Weights of a small transformer language model.
Size: 10 layers, width 704, 11 heads of 64, MLP 4224 tanh GELU, vocabulary 13415.
Each number is 500 + 50 x the weight over its row's rms, rounded and kept within 0 to 999. Layers, rows and columns count from 0. Numbers have three digits each. The size before them is the row's rms in percent of the matrix's.

# down: layer 5 MLP down (transposed), 4224x704, rms 0.0236, rows 21-55, columns 440-527
# up: layer 5 MLP up, 4224x704, rms 0.0254, rows 22-56, columns 440-527
down21 093:459480499484540498448542431429429544464536600499567492560488551530460486602506435530468495524576519605438475462583509441484440575585469490528453470459583463471525449487420487508472570490520514472524466556479473453629521521445465437526447592436437417338504460606608
up22 097:476510414585476505537495482545565470422506594473507500499565531539514507493445511483480521506425486539605498491525493496537590486547498437576496485522476439607412537528484495577530505520539512476490586503394484447503552466460444536501413550617449475565473474472515
down22 096:444461435648573570454596465443503544430452453482402498523485464494406475494516568482555515512576482601528401496423564550413473542493476514554585487509508528498407555400454479416489526482516540520521504520537607462574492487544493469489400444473552450517426368497512
up23 111:532458476418447541569531564449537523493456570550504519510427499553456514489493517547537491438529504443514500445416455469615431469492471411445537462532491571532511514531487417422500563530510422478556534529479410456512531580345491471494494560448553527455494549478445
down23 109:513373531429451429499410451499511529572485480586429503456524487606584527497488522484442504495408533497441464448469567541432501565566560528566338415538455520496445574506546492444521556360467495422466549515489477493553516549452521533481475543449491475442451446433591
up24 096:450565486524568510437453481513518466326500457486557500450467535579375523528535554557486517490567491619519527510590491448587612488502547482504529429574478489492467532567425552471510572463434372471526525491480579547506475409548409485608571504558561456456557508587594
down24 098:463472518531442490578481558498543543483569419486470554564489457558587515488566500368504488447432540625509436508528478573483562538453430432485484523554602511500532576539493554545536485566558472542441434487429486509543585549459574537446520475484529520560460495525506
up25 105:475571405470485552498513460566519484522467492578522482540559518513495431463417473549533453446484510529515557425498534539514563478512558491443425546426453422482432585507477557517519576436516502504580479493496511474403404536503492579485490445475484481478469501550538
down25 099:541481495541535527437521609496529633572553487424474529465510473450461533580525446541445571443512472561510464510515520474397497559426467573467572592532462444542498549552550482527493445532579499461505465486585383382573537416485521472554511559463457541607579495580482
up26 100:538550505495512464553412441580536473528460551505432510535457558453475465508402543429550558467520533485415470413443474556460553402516503427581543514478494531506540461603442485567476482429505437516537513506506552469479560545403449532450513408506493551417467554535535
down26 109:503519464465487350460470476485529470485538547470447499536491450534460434473498521547475481445544516543446496433499501505547483554555443445484557529576489495470495538541532526575501580435500464478444505597576558601544564568557488594535526491439473485456579525583510
up27 103:546660466545488455550546501569541452469564528622541485486472517469511525558402549542512534525557558505472453467543501509522501557494528414613443496524516413490590478543515528431637505521415441488534502629502529537544504431471465539442470552461499406517420548554476
down27 098:504446476487522472490503505517533411459526353483436476548469518506476459530446552516463532457518543524521451538497548543400480479512485531473467595513494514442464494571548445520478374521538507552428554473463464498494525511547417574503539487472483609500578523586606
up28 101:484485563573442460601484523396526509508531440454514546544493534617465473563435463498480450474538556473508459525441501474463478599494484511570543536555465496508541396489446502495626607597533516589510508542439483469415479520489476459516449502550540577458573451484421
down28 094:487381516445473474531453452481446546514444434465543457409471550482472502509455463493393511491524560544587456529509453520513455493422510478451551578511459504471569512455528562433477545522430517462466497524539580458456524571514546538470367529566550475370514395520526
up29 095:487473443490470556523460441495470500495493501484452446459479472486561359503542475501550503536542551513470433461525524613489482508484570485566525460535381536478557494522485539562486540447533543440491457553515512464434509518497522472462502509467570458532617450458512
down29 092:494532462471452480445479465543503433538516378546523557533463528521564506581507507520471529491520469504627568545513320528530544584618453490431477518446532502510518502542474533484411430490536427550420499404495549462465514385451443465425427482558492539462480545569458
up30 111:412476510386551493483481627420462506488602489473518523491464514549540558504468579500494540504572536478532559486509513517439609531475502485489471498430566496483502431565543498482450442480438451556551589655486517485496482558478581430481542420415527605539504426518528
down30 112:492477495507513523494495512497487500480516507512511491510469502501502491500499513500485517498487491483488508506503502520506514510483497483512466514499513498490505498507496519487482505491492497516528507971501505513510489527492500502500503482507500515499482503507498
up31 103:501477558477542563538530554511520550507546507435520566431421407512561435554502528457496623464517472402488552467573415477502403473550489368524540520580422562526571550504637457483474522549470487476552437459608555444488505563393461526557437626458550564554552513483533
down31 108:508498482392436524521485488518502556520438566499492549486547434502520565564477479487435516501454486535520396473473451539509427484556500525494480495451569591576542482523541435495538545418490424484598489461514525503543467484441515446542441477523530545499570572416386
up32 097:551513457430490528478438562549544532503490522429489479486491489538491525445543474540491395523540427487504509595576431623547378459514410509586587458587573538489507526516523574446522564571432580496459472449534566519608405441541475471507494479470527535547564537490514
down32 095:458497444574527461560479465569388474475404512464476521623539503498462533470516478446506494383515431532449541481584533477500565538481501543480516484475534477474447532494477466502521486563570441459445499525385547578528591549454404488507510461600536506458501448413515
up33 103:475674508472487527543444532571464405519501513472520460486465555501454504498557483539487543520525455525516537580530420502469548544462474518506515427493499479494530412472469529452470552507442485536554514476501545404503414620418415523458506292524470512442452485440480
down33 107:416427564458558466502511568517504468463434457506507477499598572488486498497493538488489515463536574464478535504427458533486454473493520491507458619528451522483544626458458565527555578486550474477483443592423477505504531521457496468467497424537433500427505437493444
up34 081:493456524540521478444484578469467513545551498472511526474449510573433523526478579461507497501483508461547447536470464572522490375583552516493508546479537546535349491503583545510589394507534435454533499526469542471466507519509476544485543447473559509473462471505510
down34 083:502454565485561470484465389508564501605448525506597481561579467522557543446502371568513502445447526540511517470484508442462473481445493479502493449527460477477505481449461506461451515524524492493515512469515460445408497542487497460435540556529433487524481532455429
up35 104:387533453484435585536468480526552494520476459591504504584452516413556447534481516425511550496549496546512574324530532521461480521521543517547512542570544549440542503530566634487567602550454490485476516548493581557514406411487381540491524533551516548520532451521524
down35 107:470563443487411490494503492502527602613468488560524599555449472446511546558489470483488609523523612508427564589507473535486463416533502560473514468492534564497459530544375497440456588515528493494492565667486538503568463476432434482520485525474551457431522464479485
up36 099:497505484526502483487514466618491512525483520523473519468528535454455500498530508453513457413446504458538503456484510493564430482508553447455439565364595500615677483548549416479533533603488441561479546560517404466564470456448564493459457572476461526482545551445527
down36 101:477455491499520545539474475570418529549483573564447520476429484466608480475517539477367401505455490504549487466545478392498453481450474478518571524539552540553504544484473486440583502452519565467453519468515499553458515430497545450558533486478495517553499440538439
up37 100:515452562469492556480498539488573442474480531523502541513490508459494572572491456459556526497492450502452436483573527563471494525564482481508527461512478454484500531502580434514498453517463480518521491527497473500547448478447389575518460423552560579507506491531508
down37 100:583441473384574568470500456519577548471488520562483487386501568546535508529458529499471538478508496467620479510440447502564526453488507466494519528500445579511551548479539409437516546514510512520572556513488501509503498462549438375464483454449525432491587500598446
up38 101:509537528482365513517384486512558491478465595481492489524526494450486440525494592465509597526576466619569397612547508536495458436495514528470582547482531479539470415460471533541624502437525527612550468537535440596505524411560503425507551558546449485462451535480526
down38 094:473588575582550549440488454534484397367500462457507553521463469478469493463528531519551508535541543505485496500524463505504484477509498470492470572481535468485518511487445441553466455536527427500538512395420481520523493432535498439520417427551589469464608568551523
up39 099:534546412389562552553504421573532575543466558399445415532433457518586524511467568485494555535478583595563450458526407578569555603543448487472491439495475489511568413446517489478564420507494401484510470451458505531348517568483465484602537410547546506386516505584512
down39 097:441599512603509504476520488594542530481403512488632497469486511493508492458574489529563440513515465452491517466460467426514544531456497467523549525552505413542568517492438501473486558541472599540515384498442512461512493568513518542560432468511492572552511458516460
up40 099:549456482486535548588454459479511596516508414475412520449561481430531487457478437512486553463522499485503436463536536541525445481465487460513440455430507483462517498560491583518439521468547610481549512571484435462563457438481462440468469558480447526503550556476480
down40 098:497498355517474491483489518524495501504511587546556509525535437478587489485458532524424442498505565412374416556530505486575522434464498564440488502360551464502423572507497563470527509491491587512420545613425448539486481500466557546570485429568552463593479510538475
up41 106:429481434480486492565440499556500560490480434507527524594441490482519438520470458513485548484483538481643482518596512508556481519493488443544487479468492513500489503398535401531548542580500503416493509537578502452658511468450463554558460408505563609559458507463572
down41 100:480483540527527417573431474518508547639497489524295553547525503486476486489454537548487510408562458420591533534407484509521506565531504496420556510516478513528495514479512466541512481502494570510507432511512388493481591546605566520515506477495516450500487421432548
up42 103:508468448542493626561424443602535526492580453533547536554468461486469485474482621470547473496599419527592544568523543514532498516462438496495498422548551489484465460471553552608512491486457400582475526490566418630510444549493517452492447500490535424387518589573418
down42 106:520499406490460567456533515509562483474530487578563550548464579465455565567611434423600458467505458468483444490595488531494478443528515415502404532534431480555623479545476471441462448505596537537462504491558459504438562359517512441446475424502467526499481450462495
up43 099:359567444563450595436530475498448547519559517422523507580576490571464453486495553516518543550486490537432509533542434446487497497493500477536464526439428458592574509403499467523485462463480504425500474501468496480542449553405471559599498491510538558551556555539579
down43 098:492496536572461510466561428429534425550510454438530448448520418503485400511578482484599483549515468541402440572552545422484594551507498495555505480555546459442550548498503588477489575467608565557393464415566462441523431457492483453526491482520457504489568547518452
up44 096:519492532494495434541436593539549459455646473545551506434482552454450552491506423491495570438584525616463410457420525610435466487534508572428496548494539490494448484497505531440451476471568523538475595516525385504526442483545483552464556508500431488386512568529474
down44 089:547486552508445498530450509507446468507502554501503417550504451474488458554508516505447571474526551514532537528501477464478477538437501509581494530577530521458578459500434597508448475411361493565521520616420487470628514450413561460526440524544444500511490437515518
up45 094:482555514511512412516481484507508492505450504454496526539461518530447468425495446550478496419491452517514466479505601502532522546460502448551492477430434538446481480474399513378467500546470439527601616516499536455555483545552527529493525431462452518530465536432534
down45 097:523570454551474473571538469381463586546460503491595538535540416498525545641464538490392552491509482524535484657441384527452452511497442496499376519500531500422523537482535587542505508549562497535418457558527515483514471465510459596501485468490463507447606560495518
up46 100:470527546438395515501491615456488558499575430526609560506421476458467506491390548527515576573501610522515522452592536533534566547549554511413513506483474511474462529546494444504482590536546486543572533456472497412594415503537457414455491484515484467397461460505572
down46 110:545497528515552448563460481533527490544489493476516587465576429512536386554464485506400540590520564478482529494548527527546508491452518510502484482481412486492497568451542492430503543517509491537489514554504430466495500559448558500563518482602507484489499574401466
up47 100:567526478499518541518488483480476513418542511524462581462548381612500439543407410537560477539559476515517505447536561445482607466455584503476510433487541499588534535561480500497494500530542464509534488550504452445551509507486456486467441507436574476519524485514474
down47 099:504530497581439463540517496443529452586520480416458493592507450538497547521486460496410467478483518462333440558513472454546536495472571473570531493489430497429537516554461623459489428485488561465478605499407542481509633605570492417459536503472579517556554447514555
up48 101:479484431355561386557444466523547429423529452474514454515538450492476572527494479443623489627456422477491497647377538473516517495476470530437530528420493528489569476467490529496472484450475454593571485503495490582434484454575457548440481501516395505474530464509547
down48 098:485585496548448474525529469467446484545469472497523532441452542518491422494415485536513469435505527570493564590505499373526559452517476564538530490511469543465489486583566551533526566505476423516569507543447520463490492538506487537601535463491499477474428616440458
up49 082:541460502532489571528512509529553529512480453537469499465391541641470446518437667538514530500494476599441494480422492493561522496487500480495482529430450563639436506549556424435524496507410527546475465509482577526550466451487543493589436442534530538530493501574502
down49 085:519538478513597516494472459533514459529515514492449498587520430490501493505562443510476536544610507523480474510499506494522448475389439501415550484521465497453531534456434563471534528476470459547521471423597513477533515541469528463460498448554459458564494423403420
up50 103:523553486484496506549571495434585441478476490449479442551455443477511558489495497511581537561553406534481562540507410504587455516531544552513503425332521478484595497487421444477591512638512583507499498495470468585476419512591437546467491449554461467452513579513549
down50 104:470529432513442456420477512584357465521465438511494401619478445507599596497505466557527425406560457478531589537457427531548447556540458567481559497407477483443551563535464572482577452441522534611409418523461531466514501482476538491447508443490536493546504547480458
up51 096:469499540389489490499416463561512528482482511570423520499551456480373552602465561489443459521452480512614497462518472419414455417525532520545387439508497468537453503541479414510459558522500461467585527535518458474557442503465552427524568457433548465429483480577532
down51 104:523462486522423524534611521448534500446516521437543490406515550457602478502538463532592493527503479504421485519474489503543585531466474520458568468496506519530508469475487557431555513498425546490329529455528570536418484511549509611509450563587494581557542446455515
up52 096:552514371398470491456489447528516537454524533461502674527557519575492479526467515464534454497610471404547588523492489549493530500493521471550503527468514509533513439494468510561548532482559491525519432455479439446399478535551497521494514450561467515478527577550457
down52 096:505503514545528481541509573509471508479555519523475603611560494513473418471520468478444449483557444493416524461442497556460615584424383510508597477579488452469629559480558537472427502577479531459449435536536517483527456444553629521536568526384559472537505472468440
up53 101:490511495395546480486423567505475580503522506537585578420508655519469454488502470443484474511465507516607535440541410505508410355528491424473523450519526382495467492516447461484424440495490494635589454537420547592497502572605541444546464467503492546411610461598493
down53 099:494497497445484539575557491525494578544461478385514402475402447466503497447493504506516531429435526446529551544464467541455495474519451501411534480421486587453548494557543540436401433615511539492605494402466524526462562505446540499502514587561553617466512499496574
up54 096:492525486444450461467463494577526472525461561501515517449545524452482473504558472529488497549488442477524496558505510588469459428458555422494574606514572553474470462553468593523479544543419522508484489568412539551499515470520514473496462492521572512546550507479510
down54 090:552493467471406477527471473536591405548367517458525454501472435435506397553544474573593405506544513482484473500600442481521524473600453542529635475458498496533506574475482456505484422530455493516396510397489521576490524404575535368507490510480454456494457549515488
up55 095:491544535455582518491549541513457363411507557470510448472492575534549599551530418538504483523558511485463481465486463483450528528556508494489509534495486538542417559475500495418533541536521463508558560525526515536615449432608518629571415480575391537467530508481477
down55 091:506433419471493438519524475518514541456516456573491552524549492395483440485426539519497449444539374473551561475518566540481522515480531495458546523492455510487512547522609495589437412502445488472454455609457510450426523529475525518477533507413507495512487556491599
up56 099:518579549590409586498487563508537501508570514505488517447511595533401514504472487518571577433507529566556543529556500506507500515488475495487514522460595414487442476556501529519544443466469452528481522517489517389399479522514511590503519454459452427565568520574532